Weights of a small transformer language model: 15 layers, MLP 1024 ReLU.
Each number is 500 + 25 x the weight over its row's rms, rounded and kept within 0 to 999. Layers, rows and columns count from 0. Numbers have three digits each. The size before them is the row's rms in percent of the matrix's.

# down: layer 10 MLP down (transposed), 1024x256, rms 0.0201, rows 496-548, columns 128-255
# up: layer 10 MLP up, 1024x256, rms 0.0857, rows 497-548, columns 128-255
down496 089:527483484530508473482492479505496476487550465491490476501519515481506496487463514522529456486525483470487472541490513498525562490492512559497507493455455502478469500434470505462538486505524462478513454545496465526496507497520523551509471503542511506515492511469512500514529467419521530486519493509486456523500527464537470534489457517492523519493559488507485503490478500525516529500524
up497 099:454488464482489479511517538520503483504518483500527526507506455518505486469486528477508529498457522524522483486508501532548469497470481497454523509497488526493502513501497518533486506526484497465521477515533473511508499509493484441559502496508462463509473508453498541516468485501464474531484488494482515468505480523495527451469497538489496523510505497499534491559498514549482512483498
down497 101:438491511536518478522521483534502481495465435472530510504484492523529519519505491475461502478544486480503513499507455483529487467535504514581472479543520479522472468506480498479548502490496552527440530510498425471508503504518499512465494514510515515523524476474522453500483521504498491497540500480520488494506467504503485503511539482542494481477495563535439453498493485490511477525517
up498 104:441510499551510474504484507536493453491443510520544474505490484486451499494504476470488501547508460498500505520512474529477520528536530470489480442471530502518492501485501525538491483523493481494525475524500488492522532453537478484520538476524480497517474517488510509436477504526486503517524505520509492531437520491485489474470444540528518479518507487511504552485464500529504526467493
down498 103:511494521468529476522500470482504520532517476520456491522471495473488484475498489514490506532509508501504482478523464500469503516503554520472468497503426443475491474527512461506486504485497498509447503471512510574508532528526452517490518477495499468468476504504525492568485531506515534464529522508508486546483474462463518480537545501468480497492488522443505561486514544491522475523482
up499 097:499521480490530522517526455448510495492526525505475539554503468498441506514470481504474501483479495518479497489522467504505485502516483494478524508504488485503536460532532485460491472501477444487476481549471539464512508485465492507507501483499480499508471497450482496528450545484503490526480519463502513530492514472487527525530463476476461502509459509505528541475471461545501512520487
down499 099:506479521529496483451518529490524501504505517518493479490498527473553472470529445509530523502484513563526502515513515479508495503482529505480496495501459539499489512502511512494538499503494527515541525515469491503484494512512465463480527518527499540532455536475502495458471465475507530485489470508520459439545483472487459447494548505467495507488524496433509527524523505499485534550485
up500 098:508511524502535493489525517449516522521471483465513509509510528493474460514541509513504518486532510512450494512497544536526510487505535523463483527550488501545501516504473491561535516539508514497491467473488477524529482512470530513504538468506504485518452474559489495521506481535483507512453518476503480496513500506571470486466501540492461523506557504507475497525509531482519453494461
down500 101:491426481468497524508458498508541507471507507569479505490491451490497483480537515469503443496499492538507490535486493525475475565494490472519510520473513489545479494508539511461506490480513485543486488471519483544529483507508500505506495482505532534470496488501488535482507520492499492459493492493518506514539488546543500522494504487496484460506515446503490474478487476499530545536487
up501 096:459492457500468476534503506464520523506491470455507489486482493481482489537481489504545521496490539515525466488498522535486483458522485512513480460503502551494495518484534518569542505468523456460518516505526536493511524481493523478484521498458563505484492498461515523476505477497478478494533485499460480512485481483501507483488520513509489505537530504481510471513535515543471497469499
down501 098:522521512537489504485473479502500478489541519504458535496539441530500501488507487491525510470509470477482511541493474522483497494534512523483486506489493485474481486462486491502520536500444516493479449487533476507468537512505487488524500524485514508500514503520464477496557494509528486490521515482472459499515469463489517523518452458509473503495531530507486492505490509497514475516436
up502 105:486469497520521522499487523459534490514517529460462497522485499466544486511542454502459543514493507520461558503508461506460503509515518470512498514525469516521480530503506535537501482485538527498491479490533498521489484512479535498480554516486507506434494514507537492445547517503473535499490517451501526513530477515478487486485481517487540456514490449533527504482474489482524512532471
down502 104:516444559496498503500529525512506454516477473508520488540499498561502492520492522531500529538493539473547478527477490516502488468507485530506518483521549474505476532510522471502466519528478487517528564497519516477498466494511485505480480487492570477553471516530485490496471506466525513512476526470520494461508507474506527509495509452474501464509490479538461474503503494494532502500512
up503 098:529527489532469508500513509471480522433507510543497541487482523508491486510568521499491504510540512457479520508499548518449492524496527533488485484514484495532525511490504459487498481527456511518476521541527520490506486545514498496503471502485520504498493487480502520511535501517495495518472483510526543496509496480512446538504483525555526512502480521496475549488538451496461495497468
down503 096:447499504496540518495517542503507487483472567494461491495562513515497520473418506494497552515498490560532496468520475506534488472516476505486522507477486485489502474509519524513534505468556504454499488474512499508498489487516514503457507506496501468515452523516485510487482485504485506520550477542482516474511511530449470499512514505508431501507484519476461482513477469495485512537482
up504 106:478559503476462488471483500508427526508454504490524516496503487473514519477458510497496535496486496543523532474481531488512511462515490494536487498535527527507526522508532521527496504477466489538532492544542476468517495506529495520539498470528458526473536488507459499518510470466480484508486464524485512500498485465498495499484488478472501540507518529497456504558489530486496492523517
down504 105:463525507488485496502526541499515502444511505527468481501511470510478528468508542473524541485492521500516506503479474524527500530506477474522526521504469505473499516519554514468457495487481490505486513451504467509520536499531534520467511465528526492476490545461497510459520501469523470541530523511434496505502506595529533525494474494477543496535476485499513547476499488531513531479489
up505 096:528509515504536529489530500484472486507497477491495544464524484535541498515517515491461519484477534499438502483468484502493474494503482472456480521462523498534518492497522485463511493514514536530490458509516488477485496484519520461490516519480482520517503468469504421486481503590502512475487516503498533530485494522443496552492493519476486516500493472506548542491530480510525501550481
down505 096:509447502543494493498525539513479451508483485520511517524462521471499534518509489481504528505519534520445523517490519498458495502514525471501526478519476532542470526484498473480505497482462455518524526533497496464488485459510509479567490532505521532494521526480470529488516508485487465496488504497526498527507472505465541497536485563498492540489487532518505481481481507506504569562479
up506 107:510527503449471512506494526498543467519510531490457507452497437490496500525501501497530500437492493496498498520498493492509504522536447532530469471462499530511480513495473503513453516465488506495511464512512520495499507554481496468458529529463473475477506487501525533495557482516532512516514495486475488500467484485500475479532509529507498570468480490464510484469505498515508479562524
down506 112:494558530508513521503490538553514495501518511476502477491478526503501521469459501483459495518493483508480532498514500545524498481456482489537529485498474486502514559508536458534479489453500488537562482502482514461486516485470488508561534503500498501491479528523477486452506510458514498457502526520532480501494478465527535480520549533468515468492535456512473492488519525486500532538505
up507 105:482483492520515512512447508480488499489518482536514499483502530536488503486468496520502513481464479469508541503534490489456488446525463500549509510488469502524522486504474509477507499475467539522489433537516486509524450515482476487476527513565470541479494494563506589540488479484483507503475546528533455509503516492496497474532522531511527492510546503474507550522467498504486489474502
down507 106:446476479475511476488496534478521474478496468502515482511540498489505499521553483467467520510546500489535502523503493493486509520521519503442555523481535476500495456508513483488522525509503489502474482481494499474503519559505487528511512527435487504487471511540520473540505498536512517534518548467487504530512515506466509520514482503506510497480480485539525497465516470493539555524486
up508 094:505502479518503520452496524471482522451491475496478464456476495497515496505538490482516483480502472501489536517508540487476530507472509508453489490498523490509505498519503499485481499516492462499500446461478500459496503507476488533487518525515455522480477472457487491481475504539498491514519509515495497534493474493492504447517529486489477509491482495553543514542439528500475514471500
down508 090:534508542499494449498498508535513451518509482470522517518468487485540492507512488473483566503507491489492490488467511466499480477514459522498488536540508511487471507491485519482518516525502496502454488434487480480502487530515507454489518509495491473494515502494496545553470501531531507484492527518507501469494462538487517508444503466525466530495504479473523488497497486485529487478546
up509 094:482526520518471514480501544443513509525504538502495455516508545528507558452500478517491485487508493472500471521495452461503504499497502486500539518481477507491492527474466498500564540510469473503522524532529482522508533520524487498481492493468457507482496493499502500465515481497490478485500411463542490469508494476502477475511474503420524471511509490425518468506552477496498487502486
down509 092:518492486497521476507463480514531506504521495471453498525474513502509477500513493463514501493464516482519491514482515520499519508504525521466465484530496467499517523477548503526465460509521513519485484453507520497534499523460483488448453496515474495482489498488510477555460528486506520511468537508465533511510484511497489521518504510514468478462471506513470488517509467479503533520466
up510 102:491486520466498476495523513530526519511505499503521491480507495531490501500532514468499467472494517503479488519495456522480480528524524515467499511467528452467529545541482495521523553485480535458499495486538549519525478486485521467520557477510481508490524512478500471498508474513519497503498463482534541519472498473483494490498500509543484481535563521513517501495469476462497494497471
down510 095:474485473476453521546490512520475483501509513508499478499513535443529522485495519535525474492474451531503487511515487473467486472481472465519495515467512501492537489478482514487490488495472553560469501490507505501476468497498533518521465533501524502534498498484506531484520557528484474510487501515495529474499509509481511553522501505488509489501487501483474493540500562512479475496517
up511 100:476528492489484559469498508531500516461544483451502460555509536488490533493519438506501469484518492527552527487482478501503510510539497506509484513515535500515509505505530486502493540486508525522476504498486495471471442523456498465488502491499489489477497540466536493503490538545494473521483490456497531507491531513508468516469469518473477485495547527457533505490486528504495507504459
down511 096:503494500499476494484505479537469457487506458519527503482497527488526508510530485462479534458440465518504469487542507476525454472493467493506522470505505505507479508523478487514484530525429527419509502497483510532558492481481503495501448513525510517497497467526440529472514495464498507478488515516485498501499503531497502513494528481519475528500450495532492536480517498518486519497498
up512 111:519496544485498478501501497509464516525515488487496488452538526529504516498562511450488509508471530484460506524536517461523524468519502534492494477501463508547501500539529525502492526454526498487514503523501485481491471513467470502498531501477537510500495486506485534518560498481491506508523528547525461495469513514541484465514445508531530511489521465500486487473480452468483484476500
down512 114:510519521469519500525495497467504521498525514461484541540475533474541489513496492497515508522454491509496461479482513455537472508520499508522497512501511515461456503495502468533484494491514499492493498509466517478547483499495445512504469505469523504501530472559530512510523484494507484497514501551448486477511521496458479531522508412492487483540489473472506509487505495512527517472536
up513 099:474486516464516480487525539471500508516471514465512446521450538502498519562523495510491525555490522458466500490564491465491554472466472443470483526526517503495495503490429471509533482482473499498474469507512525504554496481477485480479466531514522525504492555518538486517454492478502519523497479506512494527481501479526483521477508483474465519534490523465504475518522485483548453468520
down513 096:489503542524471514517457462483478484517504496466492530465481467510500537455545525503479450501498453513505505493453494492587496506505563501508564506519489480516494460534483449503512536485571478505434528469489500495421534554487530482494515485513492443483508505468508506495492490468468468466516507494492488503490508563465544470517507529497511486450513511531491539522451525491501520502531
up514 095:499484441476527503511476527497469517523437488475503475550459479459501502513529513504548524526495512543481509482502471475479478496471507512501456533538519508539448521488476497506491534520477510523494497547534502525479504559483466485508508519519488461513501503533524516492471554487464473471521528504510526490484509501527496509473476540477490509540508500488492499495465534510514469483519
down514 095:515483555487482514462526466466524495488544524498501462481470532523532551527477503469504480491474514471510520516470483500519504517511483487489535492506540492532494472493471480537518480504498488513510509472505486478532526454516499535487492510511453493452540496478474496510494484494509456519511495477514468550485468521527492537481493521506503502488519509426506480515497519490456505464514
up515 096:498483481482465536493490511520494568518536576460502511538517516480566522504495478481523509491502486505508491452532507482504479491554536534538500452522490484501485475490492500526479501485522491495495510522483515470498492463484500484481539502530534506516529504520512511506454473487476462500514502540482495527462529484520505502531441500528488538477501483507511546526522470459487524513496
down515 098:467504489490561456497488463455515484506508455499505520485513504503518459513474510529511463460532494494469504492522502514466493482502498505508467505495470522522517466500509523492521498503500514523529545502502457546545563477488498524517491486499513501482469484487524451486547527494525492481564551492510482479497491472504471515482521469489492481522509509502470509491517505513468514499487
up516 102:512497484520512527506545530525575495501471540486532467473528517505495523546468530484502509539493459513490511502513475528468468478452571533483515473480501546512474505489514468516529548529503514504480530532504489503495505487507507512475475509504507480476491511513456492577508487466472516485458458473498511522462488478481495486541512516490508520511487522494480518492470524474482487495529
down516 102:532501480521518482541498501466448477472502498499495547458455493491489461511486471503531500521505536533511518523489467475492512492520510482497506529515505522488499536482468463507514462512457468497477496469503529452422483505506533468505548521496478495521522480513516516458497477533490467527540492513469503512452546500493495489457497557463514526491491496500525543538500480496484537545488
up517 102:518520488519426488486469494556458499488464490529505508468517491485512495507523505495510515511457530531519508483521480484491518484498496484474501510564563484526516529469541487552504567519491544510455455478526501464501518500535509504462542470523525549502501497484502509482488527475542522481523534464520528453533498494513499470501503494508475491551479471525507493489565526458538474517512
down517 100:562469512491446501545496535489500516506508488526461455505490456503528481498510495506481495470523490451502472527475473511531492493489498509483513502471478451495514513467479473498479528521499507481484546501494475538468493507578502497529496476479527503534506501470443509481523488489497506504515478497529482485513481541466527511493537469511477506498517497520548546453474509427486549539541
up518 092:474521491523495461481515516479475460479473516507483464484526459524514499489474503513484505507481469456528543522456505477510484472482515457490449524452431484508519493497529483501503473502448534505492466473513491522490510492523495465496513508569468517529519522510501453521496520498509505531508514505503473529492528548492511486498465495535507509530479477509547551517497477479524501500534
down518 092:499553483519479552516475529497503540487520434464491501524518529529483516493549515499515467541483533503499501522533481492515520501519516549485518510493456537524483460444481553490509577467490519532477495466498502508496482518476497503515523522510496496497482495511464526490527549492529475473541515481519444514512484512505444514467502543468477519466533514484498486484492504478489466527547
up519 111:503535501497522490515519546473499502522484498461469483491510480520530550530463485487511505482481493500514495468530481503520508480483477532588466461526520475535493499520488513547521483480534489508498517529472453519489438535485485470526484485517475496458483475490471471474488473486489508485485503480506474512515462490480501498523547518479445515495513520550557537481493534521495497527505
down519 118:491521510465537523511515469505525508499542475475504510493563489512528555464502516459518508541492496488490519513479520527535497479510463519493507525479532484531558492492492510449500505511566501495477492511444494473509513490483513477520512455499485499492538545471515476495486515517510513476485476521474474541476516520519498503579437496495511483476501543512484474503526502495496507531495
up520 093:534491528465509481494452505478513490484518494483524522517483456512489516476556466516482503459475484486492477509496494496477513545536478520493496484476479492506519530477475459540468488474573464502548493523533475509492491491511504554538530465497473527495492476540451512463511493492500486480586492468508490493466490510542517478500511495499490483474481491451435493516498497518497551495526
down520 093:509512514526500495495489461531473497543459508513496496513491520505475430479492502517486486456526512492501553461493527467555507494496535517491516523480487474494511531528529520496547543497431458459478511455520519515545503477477502472483461532483545459498520508506537471484525472479497492443482486521494554472514529543500469489514515491518492509532526521518465529494536517508529487464512
up521 096:497476497500499510469476552521513515494470475497519522494486484503510494472552486484463479444531512489504458524464514515499546529474507493491491497516516476566526512482491525486478519488523476520480520512496467526516476542527488427506496514499539507464501529509486502516509525479508488501443505494535515566461486503483522508499475454524551467464519532477478529521520527465478528516470
down521 095:457521484506524460486511509511525468501535535505517510512506527474457490498508481528511520494525508542509480484518490539483455469520490525495537486510493470501493503540461497485489492509500445509520422501461558473516547484463569543515510504463479463505462491471490429496511499524511466498518509515519522470504504491432484494480485476477521535512514524465554475465542486533485484468527
up522 100:508501474515468464474502487440469507528512497495464500525512544524468497528512475527508473506503488494484510495525492498519520489505484499471526487516463544521495489534476479466447493458525497516481505506487481496484468496463481495445483524457520496511490494496477512520501479554456458509505497514452495517541533450532502506514511537495474537467484517500499471475531455475490515506495
down522 097:473497526479518500522465530523502526494472498544492476527489509496476524469500540487510525489511509518534508521495467485518467539429489485506522502478507449528553521489466520511502490536469487501510480520482495496520522545497509559467457506524506517469494498499505530521513489501484506504491533521468488510509471477471486506504473442499521473528541523486522571493504455551524480526526
up523 102:524538485510513543510497523488488462508465493487486539504521533533459517459489473501511448515498492477531494512556501492523462486530532488526542529520514509513497499543503470512492496521462530512515469505505476489467501500481515478513506510463535499511500484502510527473514473460474474546505524519530481508505509515495503445438493509449464504444464506487502490507482493477497480488533
down523 104:470481548529536468482541440474513517472475490523510445514529456503471499562505512496514543491527487469540491500451495467498523512478520532469449500482525455501486486469533548510495539496560478528495491482507497453496524479502523515500453503528479522488487512503498478503506509532470513527490486480495516518483504474507546451465507483491476502464509504522472547482496513477466520555498
up524 098:493545504516504474538477483509468478497513491527502472423501490490496522494439471490505484521522512489516467512487502480449472477478535515542476494481464527527496499483504511481497489507534492520491491467511525431500477511501492511511522491545522482473531542460494515443494488479470498470553504498484537503476513521456518519532504550491461537532532485468492530459506474477493488504504
down524 100:543479485498498527490530498495490523473501506511497515505481476474486462499480486491528492497488464509493535485523491465464481523518474470511497528535490453482506479470505529421504525543497476519468484514526470503535495470502526490473479527501502471514531513494533538494523563500469477486489521499494480477489512467473525468449482557477484514461504522513500480507466541498514472538481
up525 102:543492525521513489499510505479499506528498470476510471550505530495533482473495516532507483515506479496557473527482531465472492508516481509506527493487493507488490486484491486461562495537494474555459523488500436515485526506498489519531493500471516495509466511498463492538490511550519479491490561475443499514521505518499495536479456533477509524497480521475512514487492494504528501570526
down525 099:466512488511469490463523484493518500511507512510465482462478518536454435540540471499541507503495543496491546529502532475505487483470483513526467470498486519448456545493527496500497469462528507501511531505481510510551505482499518476544485494502497530510501469508526510470528508472549490490491488463499521504504522474488496477488464495513481520505482504527481522495486531514548542470474
up526 107:507494473485550533501470475482475505499489484521502483502498513486500498472506504489511494484479553538505535492545504501514495525527492494525492528527544553518481545497491538537517467540449530420489519491488525497510515457525489490485518500478494506513522534516468494437486460468531505487500506511494510489502495512477526498521500506513471483497446514523534455512515513457467450557516
down526 104:512496463439516511584487490499524479455484495509399518515507540501480514510502509521479512519522542488443517519459479462512483537477486486555495497537501465496447530522514522484521500519521491513483519468519498500459488541509522494533491496444506488478481450500470510486519524539489483493475491503470457505522509486491481498531511526498519552447490461500541481536478483518481531463504
up527 104:458500506483509507519474497486491462494514540475538509481530535494540511547510499525494508493501525488495503532526485547492520494519489489529488492514472547514507490490483484504525497485454541485530478508516453500513504519529497511494512475457510516470518561502507490498478474496471493524511489495488503505495557472537490498491491501509493494505531480502499458531508548477561456476495
down527 105:513521512451481495486504483561524546464516480558490508473532501494472539527510483466442521516481506488501493462515497507511481523503486473516502525500481492469483522518530517486480501486523502501482509481518538505488506527464505496497504445509521503555513515487502458502497450476544486485517531482503504531516482531488475489506483488517487492488488486512498518481543513470548519505476
up528 098:477459514477511476498501495471499473523496509522518503501482519505532508458532508525508544486467463533494501476485504514542523454553514529506524482495528512478482510493492487513480477519471469473511501485490493496532488506509536491521516518493502505482519524481477524446483499517451515527533506530519485487492480555521519488539459498503513490506508543516528489511532543474502512520516
down528 099:495509483565502509468489506529523557517524482487546487513483546504520506545486453487457437487466481494496495488480523466484525503483523482514537463499503458499482482481499535503518503501515511454555508532573523504514472515494473499527482481552534480520465456536527506521479507483527434505515508485446519522503483503524478513490480464519514501487432488494502436485499467457528466532507
up529 102:541518508476507483489526513506491519493489511500529488469503510496514514502471464458537467477543502535475507527473508502490467508473512497563485491489515504484497500475517524511493524472506558550490464485472446441471534467536455501471464482467459504511507521492468502494486492487528451482498493471488532515500517494537521534452525494501501497476508494495507511535477509498504491517467
down529 103:491516490472479518541447513501568469489525531535511495463483504494457478526494516495490476524479512504518483483500475546469533493548506514432520525477503509485500476478524515515500519545504530493489556500545509526486483513477450498501485493524491503453489476502497547517480507493480503442537477528502459443485489486445488488524468522484483501485486513459518484479517492488486489500493
up530 108:520496468506517488496544521493480521540514541526526493531489555449524509466504462485498516521488538484512481495513490455453491484520487515479507526468505506434511490512507503458441485514445493467498482523502474515476517507505535511499478515501514483515496476507519505492489525482462462529526494530463490503493517451555487469490540523527524503504477556491472472475478475484489500477524
down530 105:503528499540535513488510489515509499496503526496495516485488475472486498464476466499510515480477495494486524510523485505482495529506490505495569457527481534465491496566463506502556506485541474531479522474517538494497488527478501491459478515425506525490480484504497518489468529490515463459485511442531509482487511521470475504474540438522441477504519484487541541524521511500491523477492
up531 090:492466533528488490459481512467487545543529481494518529506466521484438485502495444475473478488489453481480513450512472545519488510486547472480478482534545434544498480524468519509479508501508474488481491467554502496502464507514466487503535540482500446532476525532529501527489510471453512503502481518533499452487534485537502520510512534538532493516522540485526511471475452500493559492466
down531 091:495537470452499549532494509538485502503503508510499503523492513496536569516502560495548496495523501504524503487478463440479502503507487520506501493492529538481485517464499511497507477459500552484529450491496547470475536487472496477513544463495472558480495489476494459489503517511501481471507519524438513527542475510515513484488506518495492480523511492508478475499537562493529483470484
up532 097:491533465491501525482560511506494494545492502478482474463479503465480501497510501482533510496485511487515489538506493511512482518506505507492498463452497500522526522509470508500525529492497500495534474526505557532480505483474499471479467526491464438501523516504486519522513504448545470526469475454544521529459498515521521491547462484537474518455484491492513534565477493517475513503511
down532 098:519513522484504500501518543476483507518521517438496465515503532502498436484488522545466504473527456550541502469523487483537481523424491491489523528503525514497469464512511529486530481485519478504501506491525490485460508491515471530475507528506502507462529458483457534458484538519495486461495518492498517478527473531473494480473501514474573514542518505481500511487463498517464494462524
up533 090:545502496471490521505492490474475532483503565530516474518529488481538460474496477507490501484514493491487533516488496533520462480525524495506527502470494519486447501543486500558507477487492520468513526455506509519498484478477497454497477468499477535479492512469505511534519519535458488526475486511518503515514530472488460515461444514531536498523536493503515536481530538491484510530468
down533 098:509517468508503485503514529501508476515529504505454486509465510512484515493440519488510503504513467490512447523508505470506520523446526527468492493478498517556526488446557571492483484539508532529503517505532481514530500508484497524471532508501500448507489485485513501466459479520510416519455508532481531495488517481506501479515496473429514498508536501492466495508517489501494514524486
up534 099:467548497488520525524522483486507467488534482438481478469527507483521529496519494485513481496480536499460495487462510494523490493462535528470507516494527491529475532485526479503532480543515471524498488517461446509486487511510499493463497479548552491457511490503500570454511509504471502487498522485513523456509454495466448498501510526521513512483502500505510471497520511547520486552498
down534 100:525488544510480505485506522529492520510485512506468531513527490462451533525494489508540485488504473517460499500497479493497529491515499474492514512517460516481456504500494494511562490470458490487545418495513498481455498453533506490497489466466478515500465529487543505482490533476494490481511475526469491527483500477479489538492499454494466510517540538501501500459527574519521542474499
up535 095:467515485519460500479523547506509477471466520450544500506483468468510494539457480490484538490516531525526507498457477497486489518537505495549454487521461500494540509499527489554496516475483496508519470531523491494545524525509537482487491504494482489543514560529505528497497524541483495518487509499525544484493505507467502467480509486448472494495492494501551506496526495412500517464510
down535 094:535512579537470476511504507524456512503533566499466491514498538493530504488496489518531499531504484493504514458506509486475498510487506505486526487453518498535498530537510555539449508501459475486474495508489503561473488513513505489455506470535477531514497485503542517455493522510479470488494516507478475518481498477503457454516530512535519488521446508512507552540512530529505500507525
up536 099:468481508460532487524454508472482490521532505522479494510464529501486539534513478538499474494515486478485467519478502544483510495502517475475470488530496542540484504473485508523474474480481480485460496460491495504536530530505503514544492506516544514506526514526468489482484553493491484462471479510491522459511534489522451505464519497507548541514472505496522503502483486530496518512521
down536 102:488487543488464526486484515539464499491478504468484491497474488470524499510493499486506510526488538495517517530529493486535450509482486555493490503476561520505516471501513496515461471504493474478554451507467529515481464479538500521469481482467531496492493492480540473508489493549505495517512497538465460536445531514483507501510458484521487532516567473482503453499510527497505468498524
up537 098:497513510487543518471511557497501550542477501536504520504495467500501528508497491511519466515525495451499537479499474497522497462536517527501467500543492508494444516489518501514488479520524530517473529516487527494530533525526527521460460496501503490504460471455490480551457481503486491486519480516459480569508517460456462456513511487500500533492495509461516502456491468502481513489493
down537 106:475477471516499478598488487489505553458475469507501534472494534478521519484488491490534427479516442526546497505505555537450471555504489463499492555491496517498496462441513477518514501480493461518482530514505522496472501455525504522525497508494464503516494505506483474447508505509502491499519522461500520525487488472513488488512504520495503501526484504502502508469519508469514492510463
up538 101:505467505541586495489519474509448501550503447487511469505508462519471501482500471529458499509496493498495497505499512477523516509494504453476493467504535486499527531493494527486510512556477531509505474509499515496500474508506500512474498514498481477493502486507521491516562479473477503507505492506513526489514477522497501495481514539498487568497503527551441500480523496525526504517486
down538 102:509510484468461529490534521515523484463518510511500523511488494497530504519484498469484482500485477494516558482469463512471525467482489512484540484502458482538492523487539510526474469484509541522512490544505490480490496454485505492527502481532493589496476477503497527502521571509501527465495498490518499515486472486505510550502466560480487480500532478456502459527460549472523490530470
up539 109:499507502509564491497529486497498494519507478512510436500524498480527518507508476519517535488481500513544478457475499531520507538486534533470481481543484510492468511491508500509504537520509522532530521502483476507535528511501498506510546482480491470479517470514490545509494472441468468505470475465460468488492536471502516504511529498510476494504502475478537499547516475516491559521487
down539 105:508480488503433495494515467475495520483525519487499448494478500509533531516514498467516492543483500472503515514502483508508491485524487473517453507511493544534510508506547518490542536512537515479511550482461526500489500482502510510467497530553479516509504458480498482513511497488497504522519455469480474520523497528453456498514495464553490547472518515531502520519497505483498470502452
up540 100:530479472475479457519508520502498494563467520474483491520474524511486537548475496506487507474559504531431505520518487502457515495488485500492505538529487462513521508568460475496504507530480534515507481454521461526481556509522471539526487447556494529491535507484511502498518531461504486478468515507535529512469484488528530512453504511527528475492475509505446469489497486511504481499456
down540 100:521483528532553517509503496491505558458515494471525505511504487477525465548471512505496461490516479515552506495504508493497533504445534566465491484479488501456520472513483482533485511495479472508499524503524539543495537479494447505535511516475514477507484476493468506530492464491467477466503522517518490478500445489474450490528502519500531474481493492483480531516517446475466527497548
up541 103:536499530481484541477494513482514499485548474525492486531524514516512498492515484506502511454498492514546482511452502528534479495522499476522513502523481543494515481503535509480497484519513495499466506516468423502509479529475506519493493461501473512481475478473477504500500543520542487482482504498522471526473499490509490470489455523526539476457474500516519484478548506510501510495519
down541 108:477497492526507508501524515526486510474427528538498534512422493458492481536516507506511473523467507511488516488498516521491474540470489557472542454515518533491506483512518491495514511510537489508483505512503514513515497509465532500502530521476531515480473460515512476469490524464487511513526518527506527528531491465536497533486505497485469528478521473465476500509463485488507522480503
up542 103:461480475510519472463532476580523484498509474493567563522515507490505534469523503493512497485527524515471512509478519532498497498538477526473489461484542512509513521511518555497506509457492530512524509481469494473496495516494485506513531511526516510488483532504492496490484495511532525535477471506503526511466485488507490540484512490544466475544496484506500518526504537478468511447482
down542 105:503489510490499498539500499488501480453490507475518535531507527450500502494502526460466493536502494535523536473480468496494481550465503500460464531470519524495472503483459561472483533505493506506483511514460521486535514495517509507462503530485488485492550454488484532507545515514484471525493484481526472494531480497501503542486529465507526478525487512534498510454509477512449505535522
up543 097:523482477484490471497466506496495488496445485490518496458464462521474498468509495496491457526510492532490487437469474527525510517505505459482490458538491508481465440479458550527468468495493477497484496485473524476446542511490500481516493510503507479525469528509509512478499553449518519508515513514456490519488508491474459513509484467503512443442500533483560483489491465472498496532516
down543 096:486525496484479503517478461489453487483506525537503482514510475481496531507497470496509564482540469490489530520575490463478483493506532488509470490472485506503522506522550463491522554499484492475514470497510459509523456519520499512483530495501456527447514504482451522486462501504478492485545499502513475489538465488526497526521462493490478515537492499511493463514444517542500531553489
up544 102:482505505479523486516547440487507477512518497490511486474493480504499494493513486479538465504459512495476476476485507559476500563473496503531513480467445487506517515498543514513520494515482495488522519513499479494495477459514492498496508505501530497459452458507489534490506495492513471533500519494495498531456496488521457471518521489488466491481452505503514511512507510519516484478481
down544 093:478473495523490480469449532472533525500521486492535479513488488500503475523508480516514522530470534548519520474519522486548501494484508482469525502506523465486480493477487507512441533510554518467495493517511521508535557521503504491461472500535483529494512533492488501528510493529473495496498545535498527479496470475528521503478526505509529498515504509460465484519489467526509503540504
up545 103:530531475497528520519480502506478554505457467526468481559504461507476501506559504528447506437506466518496539490524459520542524499545483448453465523505504525466463493524486513527487518511464524516483491497512529521467517534528500511520508514497534494498513483514484488482456484502461491501497510489459458531487494476549507501480509464515494466495483534483505491529508512481486518493501
down545 099:539492476476483498462461523491517462511525536492513514478503536548516480558520484483491494502491525471537516493489534464502499505504491495479490490515491475486515488474477469494434511474482516515524477490483472494483506531505491499494481492519532502508502509536520476501494485485519546489488477518458512461578494456482513497540481522513470482513500484491525545508495484520523506472537
up546 094:509477478503491487530480509485488492497437557526494467514448497512541517512535477481442513508487477500506513555435467509500518497473521440465507493529527492489510464493482442528472492496454468467484469511474497537490584533515521468496499501529486485517498533503534474455507503526452525537502470511464516490520517462522486491472513509482514515477511489486463489521516521485517475458521
down546 097:489515501486534520504496544487507487494567460488503496521460509499483482486523471540559474494493494553461494487525469480511515456528517549512534528476470528486520563505486529473502480518554460509551516502479502506553474477481455504507483493498538509491499443494505464480550492479525497472515522514504517487504504501477512531510494500490506503534469501465504514487514493492555474542515
up547 106:522458510508529520497519534485518479548473489449501499539508487560517502480492512511527570472515480464476532510471471471518537482545505532483494552485485492508514475471487568513519519483485507493498456535539498520484531522508500534494498534453511487506471485477486477474448519505511517485463530511485517500531526468510505507568518492495494524487478464522491493509506470548477485445487
down547 108:528518508488520531523495477484500467484481492500531486488500507442473512501522458476516483497521488462522481459503509528508543489530512443481478474526538515479492535518488501499470511491495482471505461496514525521466487510527480495492515498492544489470512498479529502492488474487454501465493483506508495530546498491460559471492505524525471505511494539476477486479511537522553510486494
up548 097:494487475476487458503485513487452503513519475510497475491522444514547507556497525523476505453517483498515486517517503500524518526547490543511482490497506483471543531488484506463474509525483540457489542480518552466503500524503500499466494554527525494505535488479524502491494482530495534497514526501487548517472496507493466497463470530488518485505511500475498469462476490491496474515505
down548 100:523510481442428558489483530510502478527471505523471498483534511511488508434511471515477458530496509454516516472546479488488497463530500458535508517497542492513467542478526498482504513473490492527514489483508469492521465514503480528510577531498497463480494492543535502518470446492510499490453477483530498497479494471551535486459481498491493490568486510466456521506533497510489502445505